Weights of a small GPT-style language model, trained from scratch on English Wikipedia: MLP 384 GELU, LayerNorm before each block.
Each number is 128 + 24 x the weight over the matrix's rms, rounded and kept within 0 to 255. Layers, rows and columns count from 0. Numbers have three digits each.

# q: layer 4 attention query, 96x96, rms 0.0704, rows 77-95, columns 48-95
# k: layer 4 attention key, 96x96, rms 0.0676, rows 77-95, columns 48-95
# v: layer 4 attention value, 96x96, rms 0.0617, rows 64-95, columns 48-95
# o: layer 4 attention output (transposed), 96x96, rms 0.0576, rows 64-95, columns 48-95
# up: layer 4 MLP up, 384x96, rms 0.0894, rows 0-77, columns 48-95
# down: layer 4 MLP down (transposed), 384x96, rms 0.0648, rows 0-76, columns 48-95
q77:109111108165137109146136137133119127156147113108111130143113125123119096120108115119130106162121144168132104140223114111136119133111111112133091
k77:112087129141112149154097125131130115116104142152076144098111165140129145118138144113120157132124108069085149122120110155108113154150130196105181
q78:145115099159127121115104140136126111141122131118130147113147144140149121128118131119120119158128128161119126155179118085151128157120129155131126
k78:110125135136122123112147111104134092113135122138136157124144176118118120132155157130087162138117150110129147139098091143108101164092123153117118
q79:111151140136154108112157181140114131138135142126158132115114098120150103130132110129126151109123110133133146144122111151130107083131126135128146
k79:115122106136100130139144148120113154118119139136107113101111138139153111103113152105135138161127123136132125126131141146156145135141147153158107
q80:180106122118122137131130122131116140110131123144148145157123161125131133125101138094107109127126144117117135129134139086125142168132131120133120
k80:119111160148105118105126104108135106147178131116161131114147112145135133135128129137146085133139123111146148130112149145116117142125141106113155
q81:119137129118137122086151156119098141103121133138150138116119135141147142115136103119120159090133128120126141131100158165103110075126128128148126
k81:142145152151125128139127182137124154138150126113120133095152092132161105150076129115128115168127103138147128134126149124150153106149157110145142
q82:104131145135119116115148124126113134112081134146116119140126151131147125135106090114128116098111107159102130133121136102146146133128131115143105
k82:124089082122110110150132186113158116103105145105099128090118077144122115139138153110142105152153084131089155114128109138159146133129122151112141
q83:141149129141123137106149174145104117109136125119151146143127128127172132135106098132124138105135122154096117149126132133135134123108125131153103
k83:108105085150097126163152158136141151126115169144109087107123098132124134146079125115133130140123106122137137117134155178131149122161145143137182
q84:123122110149122128115143160142115145121111130097113139129126160146116140107114128144141133108132116145125150148130090100121116138125146142138127
k84:129119123116115141111144096140133087111156134142141130130126134125122110146134127102086139140127097080118099155130102156129136124141118126129166
q85:078119131155144145160131137133130107150147145109132123144111115119117122100099085135126114145145130143129134151196112172139113085141109133138152
k85:127135114156110134158128163111145138109102111141091126102117156134132113104099132128112156155093120111107142129137123124117139182134120191140119
q86:093129154151138133129150142116104130142131114113134108154133118158141113101104088132112131113116135141136127142179143176148122076117113129131136
k86:124106127161117155160107216140125159123122120132083140092106135128144133122075122110127107149120108124094119108137093138143129176154132170138144
q87:163128107124147114125108126137127131106126122105139150101142137125123145120129161146155155127163119114126134136081128082118123132119128151121149
k87:134152119117106099099152089107115124122107126151150139184144102101094143125130111130119150106119131156147118153118115120114135093139136104137112
q88:108127109146132137122126138116128130164132134110129112143116118135134105130115111141122123154123138151126126133172113151143110133141109158146143
k88:127129123149133122143120144130148128119115125166133136114082163134111129137110115127102138132092109122135120139125115144103110178121113131142110
q89:127120145138120129129166170134091145120117136120136132140131115124122109123135121150132131123121120145123137149127133139121135115113117114141130
k89:136130113120125105152113138144145145111097153118109099122113118112138136128083106128127149152148088118099138090138131151137136137165119142155138
q90:141120137149123105120129165125131120163137130121107125133127128143121097143119097141124107128130132166131119155181100124131122131109111118125119
k90:121103114141115128143110123114114108115112152145114142096104191150119118112111140125116147145127115103102141161115117120102105154165117181114119
q91:126125121138129132139147104131109139144112133137117110149144121136134146154113108168116111167103122152125121133161115136129145109128153102135146
k91:109128106156127133157125147114167111132119114141123088081131140151131106126097129131135151117124091132113115137138159157090120164130092150116129
q92:163136126133109108105134159145133131100126139121150150103114128114143136105133154131145135100126119134119138120090132139100160110129130123145152
k92:123127133133118143098155119103131119121124130122125122123162098143125117130148106129135148130140145143119142158136131137165127104135151138151151
q93:088111124149117108147124145125134133188154145101125082136108118140122095120131085133129132142143149133136115145203122151132117114131107142144139
k93:123141134142123137148109152126123154100097124170102163089086184143101145110094151118126137131106127121108150117123082112091134167144104193128132
q94:118124113098144138154104089106150147137131120154109104148133151147127119158141147159127139139133168084138116108129119104139106156152127144107114
k94:142139163116144122113136126147128104154157124128153159151101137141109150145128125120114119069104174115151127107122121132091124117084125092093092
q95:145138140110123131122137082130108128096119121128144133124137109125115163136142125131125154113136127105133120128062114135101131118136153120134124
k95:143157128095119111138130141142139152147123128112128112151144074103124126111107111137156132132134111144148130133155149114140143076126132104127133
v64:128123131135131160152100108083166064096119133091130123129096133125142085142119160147106133106100092120170129144106128128091146123160152105165166
o64:127133121153130115109145187116128131176113169110120124125156128162136139145172124121143143144164131075139098108113130127129089020104121138146136
v65:144134121130125116128092091118124092088132132188125133099127145123110136124148173142142152109098078068074140110082123115062111133162150141092145
o65:126155136104136137095142150122116129095110109137150113134121118123136142134162133127127144099132134113144130114007134154124123066118128105125126
v66:164139158137113142100123135106138121082115118191143139131133129154116129124152159147114183125126103087120130081070104109123140127129145137121129
o66:130145152110138139103133111118119082104120146112141143100157139115125133143148140114143138121159122110110134127000138122101115095143142110143145
v67:156159152118160126122180139139120180168165099112119096114127159108146126104115117089103151138135145143166117136172138120140130126113118115149093
o67:132097092163104124150125111115156119130122134121100148084140160147115144148110144126132116170141114134109134141156119078142145255126144142145146
v68:128098144159083141135074130145112139124144127130116114144096122166129112108123138143140179130152119112109149080119087118115085129152144177123120
o68:144145101127172121107136119120115100106106114134170119112117138084104154125143146120128121089108137153122133106121142151113130156119111091137137
v69:125135131112135142105149123133156167127164151134113094116127132140137136137137146090113171142145084132151123132123138098118134131137118124139121
o69:128117099130113125127125117131162105135110137134094141093133165119136154161144160129123135147140125110104145110078118079138126250118142159153160
v70:118159126133109122104126094103177089110124113089139157122116100132105136094174150156110099155135150170126136121113141125114210116116131120142145
o70:127123124108151128121127158125126143164137135149110116136156128138145101159108117105142157112159107093144130108143135134142059065141157131124118
v71:130115150138153150153094155112145110132109151127140141132103120154145129161109156100099126126118026099114131140102134118100129136120129104172161
o71:134137106128139123111142142129120111123099128091127132124162130123131108117163131171134125139134145102146113134053117112110115038134152127126113
v72:110095096117119105117147136169133165158175160088118089118147127103145136111114102092151102134163142180140115116177154101123179123097136120150134
o72:135104069163127101161116128137116167123116089140097154171098150137135118115082115136110109123107119146098118127171114100163138222113129159091101
v73:135141173145127140124069154137131138103097112120087120138105130162090136102104147153095150124112151104129156036114096117104112134144163154130134
o73:147117119132153124097117126115111093104152131154156132118134158066113138126158138089151130090121123159144103175092141147114091146108117099127142
v74:160131166140126168131121122128134131120129142161146135095134134111143104161129146131152131121113104101118124109095121129085115154150140125103139
o74:128129115131120124112135129120135122102126148118120132088130147139124162144156146125139135138138102117114132144033130116128133154100139128152144
v75:133115141107156113111174143111159155123153129076141114128132128129146101111121112121110103126119156177165102155157167125174151126118111080152115
o75:135107123152103114170122126120125140156119138160072122125132135150141132140117119119150128140154106124103130141191107105132129152116138152129099
v76:154117105103143113108114136155111158162165137091113159154111136136118122142117089096107107134163160207140124126147124122182123125140107103131142
o76:134108101148109111152128114127143131131099107146121107135117128104153129118103134131114129120117153136120117129232140121123159179135117144102113
v77:112135118126157115104168076107135177147084145103116152130116122092117110123141128142139120135118130138154150162138152130138104117141132127116136
o77:112118162124104149166150168119124113103152131141120106122162136178129134139150122117133136129152141115127105121146123133148137100125126121139134
v78:155128120153082165129163142154127172110145130131164126153098153161136127113123099120093170126138194121157126098112096137148116140147131140102094
o78:128121177115167123116112122121113099120098144137147127100143128097107128129147139096145127102126124135094127118167137143120147153119102108163158
v79:123121113123120130137123126109109138153117117070140125159082136114112134118121106107119104137144179154142153131141117130147119124090123117111100
o79:123118134138133142140140132144134139151129126126152120138148093146123108101115100142113112143108141144153112128221116143134137067156119116132130
v80:097115097130121155120118153132106129172106139083140137140109117125130143128105097118131088116154168134137143132169146120169104114103141113122130
o80:133120132130140108140140102146134137152135124119128116169125108121133111104109095157101103146092138133156127143225123137151152100153118148108108
v81:097127118138118051111081133118111138155127102171112135116136126092112129135133120145112140142141157132087131141141128149112123143135119133094104
o81:137150121110129157122134118124122136098146134167130135122119120122123134103091139130141121109112110161121152142100159127135163192127131121118135
v82:166139148118106154118099107129095092124122158172121137117153142116127145128135147103126158119145100116123114141131119146136148122106118147104158
o82:112108109140164122126114114131142150135144092095154133141084124119117120110099112136101109141109151127131123106113137098132136140148135113138115
v83:107123109111127107127123116120098136164133152057133089157131106134142112127117114120106101114176140161185113133209136123148128114127104130121112
o83:122101127146130125162121137142147125171143130121129129149106124120139115119110113121119119136103135150123121128255130127147127183128115140150155
v84:129126173144136152116145146117131154132124115146144125094128133127137133115149130109109153121113111108112147066120125105086140135118146110132123
o84:147120125132130120123136111116125099075125145129108163105160143138121134127122139140142116147134117118113112161018129102137137149135158120130116
v85:122135131094111123119138087142093138156114171083132067150145128146129132129127123100128124138149141174165097164167145123161123125119118127107132
o85:123078120117120123157125126133149138156134122107121137154115112118151126126119112109107110135108135136131132110219097117138124131121110146165141
v86:116135120101114127123174120169142121108130137075138098141158125123142098088093106122129110139096132155143096168126131137189159128129122123171161
o86:132103116143134130152116125129121151150124110145093129149105137139128131154128151105119108107157122123114123111171099101132117138128118166125094
v87:116137131132125111115080079134119119162092115152113156113104138125111127167148120157162144144129132119074145116099101122116060123157113151128128
o87:128139151114125146110150152098120110092140135111162100090123118118124142121140144132137143121130123142166150112129164174106138101112116105126149
v88:117155135086151125094212150130130159164110134113102116133120152096158142084136126117128099126149154160146088149162144136176119105107098101148105
o88:134088118140086116180129092135145143138149121134087120116130143144132109151102117112130109146130116143125155130188112110151142221149139152110108
v89:128162104143135099128133072063144098107100117176145164104122122145122118166153157173136164137093139115126145165099122125119115120184130121134122
o89:111153190094140169108128180107130099138136158097149114100139098127129124129159133133148146139168121112155143106108158156109116036103128119155157
v90:160108143089155139113183142131141125092141151096151105138111127134116115117101122089135080115104073122152123116139148118159177128141111109158150
o90:129106147179111102172108116131131126164113104118102122116122143129138112157167126121140126133153126113128103134131094110108117128115131154128087
v91:134134148142098149130128147111135148110080145181138153093128135159120160123166171120123148123126109085061133128074129143099134145139158135127125
o91:136157167104143137094122108115107104085128119138136127132132131098105121127148140136145138111126133106128124129000113138115127099131134122130127
v92:141118139124110150104121125129137150088107118141138178139157139130106130135155160149117144116086127083107106073082122117074145157103127116129135
o92:135137161116126127121141115124110114079120144125121136118145140139126136136130129116148139120159125124117120147017139130122122052146154103122105
v93:127147162132157169124131107145162082094150109106154160117104122122137088160134139146107128145085104113180142088104103131130142123156131094154158
o93:135124146145115119122132182084137124158115167122116110110158136160161144134166139117148162146171111111120112140125138109096088054110135124139127
v94:137142112132081146120119129111085133114098107203092170111132132116108140126134137164152128123147159113060140105076096143098126144115164131081095
o94:131137157100141133118141118136121123090158122139148150101136119111110127105128117138116136129103095106139136149014144139123147124146122125108138
v95:148140152104115120146089123142085139114157129107132138146148125109159103140126147087138102137111093119156150169122143109209076125118134128084120
o95:099103094130137150144166115149151116148107116110137128118119102156118152130135121160097139145131158107123124125162111125123164088176116111152156
up0:101141166117135120147112149133119161110133150168127145155128103118141114101145148150132123078112138126126111135120140132123109100098136131123105
down0:117092115131134133116154108119163127110129076144128139102105106109190087102121148150117130121160088116141193135120119152086153108141115146093099
up1:122095137096108156104111176113105170122142095143147126181143136093145149146120121140115102135119194092087101098150116129153091117107134156100143
down1:156162142110119105137105146135153109133091155106093187112117092161136104133115083128151130137127053157172160144095144147111146149145110103113131
up2:078117105156122126093077132155103133125140106139129121124128127119156112110150100108127156073138143174122127163156155141117171116123103105138093
down2:108108127135120120108093129157132126145133111115122167141109085127123134179119152125146112150114148118130144131130102116123124104156115073106116
up3:123111135107113130129146111114157170127156115090119171174135113102084124092116143120149132092155162150099110123119118128119110098126132145123108
down3:149113121111139155152174156130113125108127116111165124127112136157115132126099150097161099120146140115130072121132146139118150096127138099130110
up4:149133129198153117095116141137123082109165129099146170126086112126113074147152075154114074086156125141116091175147115145113119118117094087129090
down4:145145139150161105061114105114145137135146135140176134136141126107113096164134131199110140117114151131142159163097148132148116122114123143114109
up5:141098134103081141176110086141119144122110113129163085141116145127117164142109123139155159091122110128163126152114100139122184091125130127144168
down5:173116109142154106140128123152133126118103136139160160147109115161124124142119174123120146175130142147119133133116131139154114098104148120114082
up6:074111163127115122116115094128120092158096133115124139161135082149106117087118108129170127103116127153100092119137137138132096119146069114094129
down6:097135162072122161106151157094161089137149147150092120123144152161104111120120137153165163117135115126116185106118117115166084106105091133129110
up7:080157131167106125109091101134114117121117146153147127181107170144143154095082119091104129119139116102174093093147164130141168088125124105149138
down7:164116148114163097164113131124089180155150114137087135090119150150136095202151119143161136135111110134167134098170137145120159109119089117137126
up8:119158142099152129118155111136168166100086081165149141128119145119059120070141095136108082102147161150153126126126090123123105094118102143125122
down8:123107152162132139116130090133097115171170137104124114090146141167181151094145145079167104128113134140087124118152170069155114137115120124122144
up9:103107165130132105132126122111103151122131116163150128172111114119135128139131084130140147121126142128119126143125074168120093112116124126131159
down9:120120096110112132112131135127126140142129161115132126146109123174144144137158132123132123147144142083112136118119139107111121132150151126113124
up10:150125186147155155108141148122082127139125115124144157180152076111102133148104108106130134095137191128117090157129147145138097125107089102096153
down10:115171144127145116115096150128124112113130136103127119117166115106149135109117118154123150177146098152141108135119130125109120106157120117092127
up11:168112122141112152118103141180131090082133076138156111136123107090109099130160107117158086122121102128117112125171122147129083096120121092154118
down11:139109101135127120144137171167122142113126126115138087141101114116173127140114148126118169088156137083117125104159115150146115141090099110128112
up12:106135169147133141118128158106118121112123104137162136134096103115113115127133104122143133108096116100123104155157104183122112123087117107141125
down12:102129114107132134122139137096133166120125139128135144107117116148143145143121137138142134152129149040113141127116126120124118133128158106139161
up13:105160155083114114141145123137122170150164144131128171127099142135102106121076112096087124111142105100102145133160124178159134106137108124156110
down13:130091126114131130098134097070153068119148105114114097152125130162139128121126122150162138134164160152124136130137104106121130122106155126141149
up14:118130139125146158131150118155063141163116149135133159164063176153113167125158120127121119110126137130096124120125133133128121102119106063097138
down14:120135106146096097111129116100179127127123115142140104094192079100170072143109142131152156157188108173147148136091130103110124155149160151157144
up15:114078151122138081145150133140118136141143114108165129169120112120106144103107119125163133088120141182107083125140139160117125103084144096119101
down15:138145154118147134107137131118098127117127105090176143154159164124089121114111120115133144155173139164102116125113121120079157092145155132127123
up16:134116149115114119111133137112117082071125124113135129123120121133136099126104148128136119116087115144102123143130107140068116150105130110143139
down16:153099104112135115106120136125129148190156129168108136167135144125138124169139142130126127171190147075157126093117117121187140107173084125091138
up17:092118170123129135102126136098127131139116135107164120160141085144117093116121062130145152085117123128139087152149125163100137130115139110145133
down17:105116147134074137117119116116169116086147096139159136118127101133144122170129145112128125142107120148137143130127121133133137155135139101189159
up18:109144110087147117136123126152122149106124152161170101118125107160110115103086138082086121136105136130145107125139148184135176132167105120160107
down18:147080149149128153138145136128115103138103111107089108148116164127113149131136088143171161143174132158115139152121139120170097155083152119137203
up19:154112135115143129156087108160094141106124106129145150105112125151176136092129121157123077126130151169125105128138107120061147116120132123131104
down19:128105125155121171113154151106146136152134137079122113116126157059082134160167137114118160160136034093141161098125098120143120126109120135155170
up20:111106141089138148133125105142125165136119099124089102130113142126139153154136161106147107118133155115133146087131101149143101094117118184094146
down20:121147118148133115091148184118147107135124113134161131112114086130123109087154085155137126125100126126132094138114186097132155144147143102132126
up21:139127134131138147134144124118101120135108134113122131149133117134132123101139127138147137117131133135130100130150117124140094136124126120102092
down21:096141123137148077081143160107138107181154144111151068117153151134090148163151102111128128161114124121117122086120152129120105094152181133127135
up22:127122181154106130129135168141125122109128122111146105148108066127102128123147090105141150113159143122093129109162128122150137118087071086144144
down22:160092173105112124162136135137123144114141149117147151127089148154157141150147121110143133140089125171117111194125107145143118142154123123136139
up23:108140119119137125153147171138114111146180169138133110157135110148141048148077096124151098107098118134098126105102121151122168094086094090117137
down23:107088133117117120100127144137112118114123101146126111141172158135163145124135130157121127132117107125124093114083168130105185084082086129137118
up24:139097118137135133148158157123091141136106101127130145160144124136124098128117108178136109122115175125127127162182127147119146090149121106150104
down24:108138133108159106110122129158140150102060146152123161145122155122126125121138104142132162114138137139098123142076129109118143109138152131114132
up25:128124111113067131118123086108138159150103129115151121148095152139130126101122093151176129101152091085150124144142108134094116096156147133136119
down25:111164115103103170098121059105150169175121146133140103077105129132153074165118144117146153115169118124151126089155107126100098088163166168104139
up26:097124149148112137102112160171115120107103111142146066170124130102142181104141114119104115134138125160133088114141121115168074110132137175157153
down26:128147128116118126140135153123161171119123139122121183096121114147129090136131159096165141123083145129149172157121139137118150115086123101079152
up27:122124120087124077140129108110109188172107151171145117122140106114154118084155112116171071116098171121115124145118139134140099103084103146105096
down27:147121132171162152091161129138132095181173136108115134112114131126118136196091154135108122125116123135109061125151163112126118151212149122108136
up28:129108116135157155131127154138116127136095100118150148149118122098111134161111092117133087123085148120131109139119121134135152115152115118155116
down28:169126116143144099115175154160127100149134105149113142114155115128134146076129124095103160159136129114116139114105137139130101117082127143109153
up29:121189122144137101142106113134108130145147153114144108116141111103126144136133095109110126103122124098123112133123149134134131121103117113101125
down29:153129143126157125115161162104132133115144106160125110154136123129132132136121151134184141142162126157100108077114124147124101125129156137155122
up30:070122161113130095130086129108109167094135161159142088186089096093121102095115103144143141109116160170138148095110129155102115123137088142097144
down30:103078135114162103138139171093150099087121091147117143096108114101139119094136184178084155099132120112096107177148117125155133112143119110131150
up31:120119127120149118119125162120085139171082146165147131125121135149107119165125100120098113110104118136130114093142133139115160084117132098159069
down31:132134154141152110127122159138168124102103081136146146149129156101133132099127113128126164162125114143103164131108140124111104086134172137112167
up32:155124142175103150150135142088117123080143147123132115140126136157118122111117096119104143128147114110132171118158128151092185102085045113146137
down32:183158177105095097113115114101141136155120128142145090136126145116095150158107144118159125168174086142130138111109127146098123141125149163148126
up33:123068107117157077143099144155128158102134086152153141163099090093111143115136079184148141113146140150116114128148116119109109122061157118110105
down33:143090153130145150160145147151141140102123134118136143073142108125144114122179136111150139108132100078141098091107078122171096113124138146102203
up34:132146157105112156160119145137127113113143097096136129175136083108123107136120110126176153074110140137146131152122143129125116098131106113088105
down34:163188159138135132112106097135121149140110134135132113136109146139112134156125116127095123119147140145153135131116137159139122075135147097150127
up35:153155140114146096155134149137092097073119117115136129153118134077141122124127124111100141120113100132130114121125139144119163118161148111113099
down35:177106099123112122156119163135147131118123131138113157130159139173135171104099124102124156144155136096120135054126116132162123099142109104108161
up36:130143122124127114147136127109087129104117165094166104106148138128122139132110104147075162102132167123127128122164119141131154117116130128116146
down36:133130125135117096108117171127131129147120094185139119179148128121114150147169132107118115165104069104140108091105152141132063108160148121123145
up37:127150129145133103158115131139094145093150148098127125111126109137139112130124113095123137123134159146121131107109116166095140113170138099156099
down37:143121095138139136092145116130123135131089109118150142151111129125072132135135146125115149139130146121118133107118111122140121086106159148128153
up38:124149089121115083146148164122175145155119117139159134194103139117101125125139134127119132100140163151108144129114124135154132109076125143085144
down38:105151143110138133091137143141071155157096106131145163094112119115128120123120130139152104117133101159172080122114103134116127120149170120125111
up39:115136150139112124133131121118142144088119083172116165136140108108075127134098118129099151115125124072112125148146149139120142100122132147091124
down39:137166137152169139140133130158128141144129156091105082101136143147150117154125139119153101123132146143122110098111095171125120129118149104156128
up40:132157107110148125169105140116104130094126115104152063149092140092137126138127097179099127114147140098158115132124096126122171094124128132140067
down40:118088112123092139120145130128160116105125111140111157141125137159153138096153137134120157119117118139179139072140116122137086140131159111107127
up41:118143133072173131122116119151087140119097145145146124125138068090112070122108150142138121115116128171133117158154116110049158087109118102121168
down41:161082130076147108098168148164105125147180140091139161131168089117090080140113187152108090121120130099144176175172080100077110110125077104097174
up42:141180105088104140188100127124144123059121097156113132173102081074120122090093130135126121121081183161103107162152110148104110087119103091079151
down42:201123137116158163168162147081173106137127125135163131148144122139127184087138154088062096131135088142109117097141120125190086124099103136126145
up43:115112134116136146151118114189132147132121108121151129120109075070148118142095117106155142093125161170126125103124156154112152109145115112131092
down43:104128128123137113120136119144121134131136114122127111145147139119119151140088135167106120112108104134126111114129150130127149079155152102129100
up44:166126155106122112104157106153097143159097141116155155151138148093152126088115125164106117094134126145139104151131120129165136128100131130107138
down44:118158135125141111102093161152109143156123110102082121131127121155125154148149119075135126158165131112160123098130152128094104111169143118116113
up45:100122127104119112142096122128113103044144091106144140131139128104142130115146093117141160098109104135084145154144122128178091111116099095123133
down45:154054134120110150161147109116111115135091132135146137099151153145158145152163161154094131124146142093121113125105108121183116120117105147134158
up46:137113153147128127149123123121128130138170130132132131123120127112129129141108113113138130122141125130117128135177127141131131116144129104127117
down46:131140124104150137086142103119135112101087117108132127131157109115120139128156130130131143118133106129143142113085105141147130076122122110117144
up47:156152102130110102103150177075129084140150141126122146143154125177089095127079112120116067115120140097137098165113084150111157127165120117146124
down47:108163138138111140127141123123113153132106134133114143078115125064113135110153135143090117144168129149125114085106173074197121105104123119102119
up48:113164103178154123133096096145086133115089125139109089150090120101120111122149102107171110057172186128147125142135173145141184112116070107106118
down48:137100146151151106116151158116141120135154148158154116108125115161144116102075127090110112147109105140133172139115101130152084149133119133133123
up49:095098155137196101128123098128149107092170097146160151134122112105112145151073123123158135143154152145103104114144150117123119114120131125111117
down49:102162110146121142118165182186140109126109151075121132092113126147136097121169086175118116141141145080164155168131092127113112120085111142111196
up50:123092118137091132118124123103108124107132073107131118111111128102117124124095134146091154113137156152156123135145156151071153112139141124079142
down50:167132156170114156147092141110136139152108130139134132107137151152143125152082144094127101103152117111150108157144115122174093121062139115122157
up51:133061177114118157168134160106109121117135068132132107148091105159099115108156122115124091121089125117129162156133115135136129120130145112136115
down51:105130097108068118119162122168132119151120140131113168138133115117118128125082101144124141136116150148097109134125168128093135124160135116117127
up52:106086141188120110130119168158125132153095139171148098109160104103117145116110132170125118113114146125129133135129096182078169099141080161098102
down52:107138104137143102133080103104158153138126166129122204079134133103133122190099188097139121144114107156143150105135131120141085126076115105141107
up53:177109167141137155120134167107119112100152168118126092147127107138081110105087112120121125082082153157121147149133109145130125141107106078113123
down53:132110163061138149161093119207123151188176127133095092152120146114115146163146159166165121140139127112112157135109111142126137079141128088149127
up54:183117145123095133146146091169092141108160122144157138130117130125127111120122105078088146100105129125129134113165144164146142122108127071154104
down54:101088106148160129117144126149113094120154111120099080159123136117096132145175135154145146132133090174142142099136109137179130134160072129123129
up55:116130114141135092128118080108121137157137134088140136163141114129103149123137129116094090130170124140114126111141123137103154120114118155099119
down55:159137136100139116104165153092110111110122132110123057112127168156144137114144142141146164174170142109160126103135145168127142152091172101136098
up56:084093135118111179147027153099110134128152132138137101165084129077112123154080125159122125093137096163192150152143081131120146090158116156089107
down56:148090106124128089124124155173114105085131113060120140133151165102155122128096089124149144131118174096035122123151138127094148135149147130120100
up57:103124148145144092133105150135106144120095110130131107130119144134115120106114088120150139131092127175094123152124125131130106094116135125141115
down57:115112132139095149134118101134141127110109139144133131095114126146159113164159125099135146114120115148156124121113124136120124077134137108134125
up58:125077142133130130151122129167110140153163106086120122127108105154137138084147135096135138121123148134087095110144123166131120115089122115139145
down58:127140120125096145104162145124161090074100155122145134101113149125150125128108139144125150157118132142143129139100122105125142121157139140117135
up59:115088133147090124100095143139127132143161101125134161119121084142084130126122122135098150102115105176099121145128122169121150119119140128091127
down59:154129128113157146159126116152134146182147117142125155094136138068146111142128130078135117164100153122130092118103149122142117090134181123086153
up60:118116122132141087136108121078076115135161114148139177167126156116082144144131125110097144121134141147144110117152116115115129122110105139090118
down60:100127131119140148117158155104207116155143099111101066120133142101115115140157163159098149123134101116190107074100149148178142128117129151120192
up61:098096144121088157156112167123113112146104095095151110161121047078158125120153074163122093125129170152097090133162113163091095117149076114103118
down61:170104141184144120149103135126094084107078117127170163193091102110082119115111066190147061111131134147090151116147159163076146133132131121123083
up62:102118133148067169119087167117106110120155139172124130146148092092138083153110107149118123124078137154128108179137113161084151101143128149145108
down62:127184111136113120104195121076158115127109131126119138149155121109179095105058110090079069143105189151080137127130110116096093115114114158132125
up63:132128095125154131127117134154128100123125128130131137126128142132115164123089107123094119108115120115134109121133093117107153115144112118120090
down63:086092155116101121089156161129156154140117151121127156180144129101107156126167156095116110152115122149121107112123103119146111132123117167080184
up64:097140146136158093080158117100105121088136140157133136100162141100142126140080136173062132143142126112127091150135127133109166128136122133089137
down64:186131133106138136182091143207155135127119096106117106196116125133155133134154093122189126129122166138127141115109097175147095152088145099161113
up65:093114107090144101174138154114124134115118119124122094149124137145142118132134114120128114139160123114113137122137111151133148117131148136131109
down65:095118109140162120132161141117115102166128142150146069076131139127136148069154147097141146137164139137113121100095150152136156099087141152140131
up66:136107145092154143147112099152149158117111141107119147144119120120160111087094156145120092114119144152090128140121155161138114102161128153133130
down66:120107113133122121132182110157142096118161127122147095113150134113130102157144126080109149118142121120141162113131118118126117137115146147140141
up67:092126102128118130145105061131074137154147129124143137175114136069153131174143099128130099120132150134163097089144090136136080084235073095081115
down67:110070159153173139134063112166109144111149067071106151127177122072124097145097118148132139181180133155092164095121182186136098164163164126128088
up68:075141186088159108151148095130120153149107121142106127132078127077102103111162130114095120102125153128130118147134121130169096126147081115117178
down68:141140108150082103095108164095126114111120167101144159130129134154169102128147106112165127138120166151108148121127143143122117109152162101128148
up69:118092148126133109120137131140124140097134114129149148158136114119111143121124123148131112114113134164104107160145124151123138094146120102098120
down69:122106168129140118111121115123099124079133109121168138195130122111125145110109117162122116085123120152107114149149119150112139049138118119109091
up70:147086131169159086085185147102106119096146095135133142127099117135135110123136124147114079136121116123132107187130092143127166103152101111152139
down70:140116138166124096134092139145142105149078110139137143113124140045108089114140158170139137102152157143158133125114132122138079126090103170179128
up71:129122152116119097110112113129123140124139113134160103147153129121098135128100109135112096108131123123127111105138109131120134133161166120138128
down71:139148136127114154149148153117137121130135165100147107107128138131083130133160179108133125175137135103142106134132145144137109099071086161107149
up72:101158129127115116123161121135124147119158124149121184136132106098118099095140132121172149090095147159107089137158131156111131096095107090123101
down72:115160082173153141137157125112148151125167129150122170135131110159107131098144131136143135148061172130075106146118129115144126116135150132158081
up73:119122151165141112156145090122124100132124130119157112161148078121109081101103081135140129092113134151151088149166102177105132097142092126151118
down73:149111131136132120128143072098172140166071141100108124092140129125106094134122123147142139131119129117154165119121144155118131197122119096147102
up74:120102155127115128147157155133079105108137140131134157101115135110121132118117108103114137077104115116107159145162110124155105099142117094121138
down74:115133173143100129112122117117127132120128130110121136150103143141150117150161106152158129144151108131083134147098138124086117125129154109119173
up75:100085119156185156134141105146101167154145133151124137133141115116152113142114077107112170105104120097122094096133092160127170078139131126144158
down75:139079072093127122164112148181075155116140123139181143126150124186128157180151156133145135128154148115084105106122124143072134126189109120082136
up76:123152142153128115140141130144100109118148134121127123147092125097132122111121114148146142114148160140124116142147130132136123079169116107091067
down76:161154126123143107104111139118132116112128128117099142118156123121114107129087101107148121156120124147129139117112126125138120097117155140134121
up77:139143158135104067163153127192155122126093124137153138195074077027087159116133131154160163111098131184129144089108106138148144075113117102123127